config.toml
num_hidden_layers = 9
num_attention_heads = 4
hidden_act = "swiglu"
norm_place = "pre"
rope_theta = 10000.0
attn_scale = 0.125
extras = ["local attention windows", "gated attention", "capped logits"]
init_std_qkv = 0.0273
init_std_o = 0.0
init_std_down = 0.0
Each number is 128 + 32 x the weight over its row's rms, rounded and kept within 0 to 255. Layers, rows and columns count from 0. Numbers have three digits each. The size before them is the row's rms in percent of the matrix's.

# layer 5 MLP gate, 448x224, rms 0.109, rows 62-86, columns 0-111
101:105107093105142161146123148157109147123149196202153109105190052095110119060148154195131127121088135103144105169146127190149123091116147106130112085115071159119166096141123132129146082083166069133113116083111129131091110144142114086161114106120178154145120133103096138078105107172095088122145094107176164131065118082177108096107063043109
099:146153113150137142145092108118149085132150136139116137107120175153111145103122080137108075168157162127165092149214132171134141164126152122154117203072099098100140208135145075119098167111113091179159184090097128138121148197120127110130110141157149164121083126114136181096162104180158154140153154128203171108100035114126125089157147108118
097:158130108123146114130178153118147112144113094092093087092183091108110069170105106049149102186126071114177155158081119117097012148069138106104121146098134134121110137157197148103147144141096121101094168133091146105063047112143096123098127116105119091185143091143122104119132158152129087100110165133145118124090119135155142105200134082131
096:164117118094166066150097177154130215161134140100073124163172137145141083121117163081157160112159125121078109109135152156156130125103142138077119122088101159095161143104121121105096130116078096124133141078134124134126163149151111165195081168075144083140206156137144069074162111083114100133109091079122119117072134109149120117123128160124
100:147144142087192141162165146080129146111127115116138135120120107126165144134147150143099127138144144182128138200131125141145113106223106177126116086169124173085158141112151091102108113191115152168143132063144169133099132163150097139102112101168151197120144137162044082190110081072147169110102112126046155142156175110134098131172150126143
101:151168114135141104152144117115128184150184113064140076103161117124147128161157213117141129155095190156082124091122162192131160142141149111150155153129091153152152112152177120127130118120139134161105187082097122081061154112053123091100152162144106036133079189185132127129092155127073106127092141082135147135174141165090173151114102171125
100:131081130149107115184148145152151134118069158167120140131144096137161118147183176157176111117135116160075132074106078150129164144143090147096162142135125151206094161173041139102083102154141152099144130102145109140129146170139170159159117113098138171138108063109137137146148120139127147125109136103116100083061110164165145106151144073103
108:136137084152143059097089105139145158061134081200161168142121124110156146117147162105163145172151108113087037191144126132126105156098186163063125114162133056075088138111119129143094156129076139046176146178108106117132154063121062106122117154058199113117154137127171110136117121096147153101112139177142091105110108132084211104117111158195
097:157095138108098127137149136088102124161104150091115092140071130165104117114145142149130212059137172150142078107153129108109135145121158178102111129115157159154092157195085086149155142138132062154080138163167143086091112166079100134152209159092137101118114104127173186134125103121179079163155083145097117152121208102119119119193181156136
104:090082116134135147152205120146088098133105139142122147128151113139126132129107127154111196087120101108169205114101112086151111121086081128145141115108179126117114143079132042179179172137083100148101187108126111161078130114129170120060084122107099192121105106137170105123123046100155148134111111129069142146147100143129130166182081091175
104:151096075176065121149125137130115129186109130123120113154105154127072097171149116212181122149132124146078103153148183161109092120170118131124163130127125140131134108125106073091132098191148119133146131092138136125122148072084131062117155152183208130120147115141084076135125085096142164193139126131183189087133124135144156116120110144107
092:140128117140107143110125133155154122112142090111144136072158151159169074148143099129050152151150114111103137112145121187181138213161169128142144186110142136121130109158171115147129092081120171080097123127122090137176118118089096096154105125074150147099180153115127136128186148156123166079114125089142130056110077170139149172155097120152
097:132114098137123103141086138108111103183058111115144122128137087138055081211143101169112100140151133111136143170113124132138130094187110056144101119171121151095109205182084161120072156155080110149117166074100157120113114172149135125181102146142159163109101166146143140131120092143114124104130070120151108177128136178143140232104085133126
107:141111170138109162116088095109126148097092105117135106125133090072140094115125110137125130140113173108147148151086110112126157141147082147119102132154100068147136123131146117197123149180108174109143146105098155139078134124101197118143177114151126087159095070110110141178090044084086071134104157156162133139157155161165136130116138050131
096:186124063094104110095135096106111127099176135102122141132134110080203103162123102100103095160116123066096079105148126114180131170121084121061127120121071127097102111083153082136144061121084111156151123112141132075080066117086148167094132117071106132111139139119118148151129115089130133147127112120102121116139108152141170138074133157174
098:150161111162102117138088131150106117147138102132171084099159140116148155144144219173180122135134094184155167181126121138136176114122154198145137077154134100134140087105190085126123090145145122157071155093100137104178101156154084168164142204120136143172148115130113137111135150184111116106200165112135105154111112106137090152135151144124
100:157129131123121053145145145139087116131119162113085048118174178107168117170129179100164113129129090109153139111088092123092128162121100181203154126105146102147157112135098193128108069103115153104130156113107112146138141190155177104143180123114095116154121101055126150161163121125158129155153192117079130131140152127164183089116129101135
099:096156139187154090144104120130085155097157127156125118161143125103148091119094155071160194156107140127125088151096106129142154094149039115166095101114091142092095147121159125134106120076109145094118124156092115104152072104086170102102095177165183107178155133167191114137128095171099109153072133148129118083134102054142182158123077175101
101:117095117147111115162103129145155141133163081140125158151019112110119134133093134099079078144155172084150137111152100110182088171112106155101068132152091169107163139129103130110161154089095153134101148132144176130140100144101125191160117069104158086081095121139047062127164098145150131136147163159059109103141093182121115032135106097108
097:136095111138141072148181091139083140073067119131115062117118142153201072140109086139108177064129097097077121113145150149138138113136122103139149144160151151101150141130117154154125125173123050120162139094124171152111158139147093170183173151141132128132167165108091112129144093106102132187115097147131148111137093121098127150084118141169
103:147139143080062079100116122115131064134138098113166095163156114113132093133116117130140104186147161128142139139161133038116122119163168123141122099118146159110155137154149179149096154142074121078195091108097138096193073091167125124133186139097122151114160150084213116163159105151099134170122144119122132132172169102147141147137176117156
102:192137143117124128143127112130095160140082131143162072095061122073100151130107117172103117206133058128126137097077100169115094093125134152137122074144168125102057131117099106135152162169112076168083135175152082159157101090066154122157128115153171115110136078150074108098127181077115128066202132168105068134175112145104098133117131118123
096:141099139182179161124117109181117148115116196106143098170137113141169150129158154105165138117097151081117184091087137149163191179117071091139128169095133041138149144150109130079139141116089092131142089099077132107204056116108116140164117111116072124162040097110074102131127108091083128127131148109105140076075196152201077131129154154132
103:155128102142136142126087110087136077100132162082113138089099123201136111101115178133084126110149127184186143114124081123147139050169112188056128134125147149160139150056144159082139100102143171105112139118135098104080112200115106121147135132131123125138096162133134094093174145110079095138125130144159203194208130132108133144163113124193
103:068139109146138120118133136156080120071083131137074122150117112106154171125087173125126149100118164138131159104147074092178164156161097146126123131155062129094122143102156144116176141094162168133147086165111115196146111117108134093105192145135126127180141079072144082159158105148094095147105117104120151063133125119095153099126140112138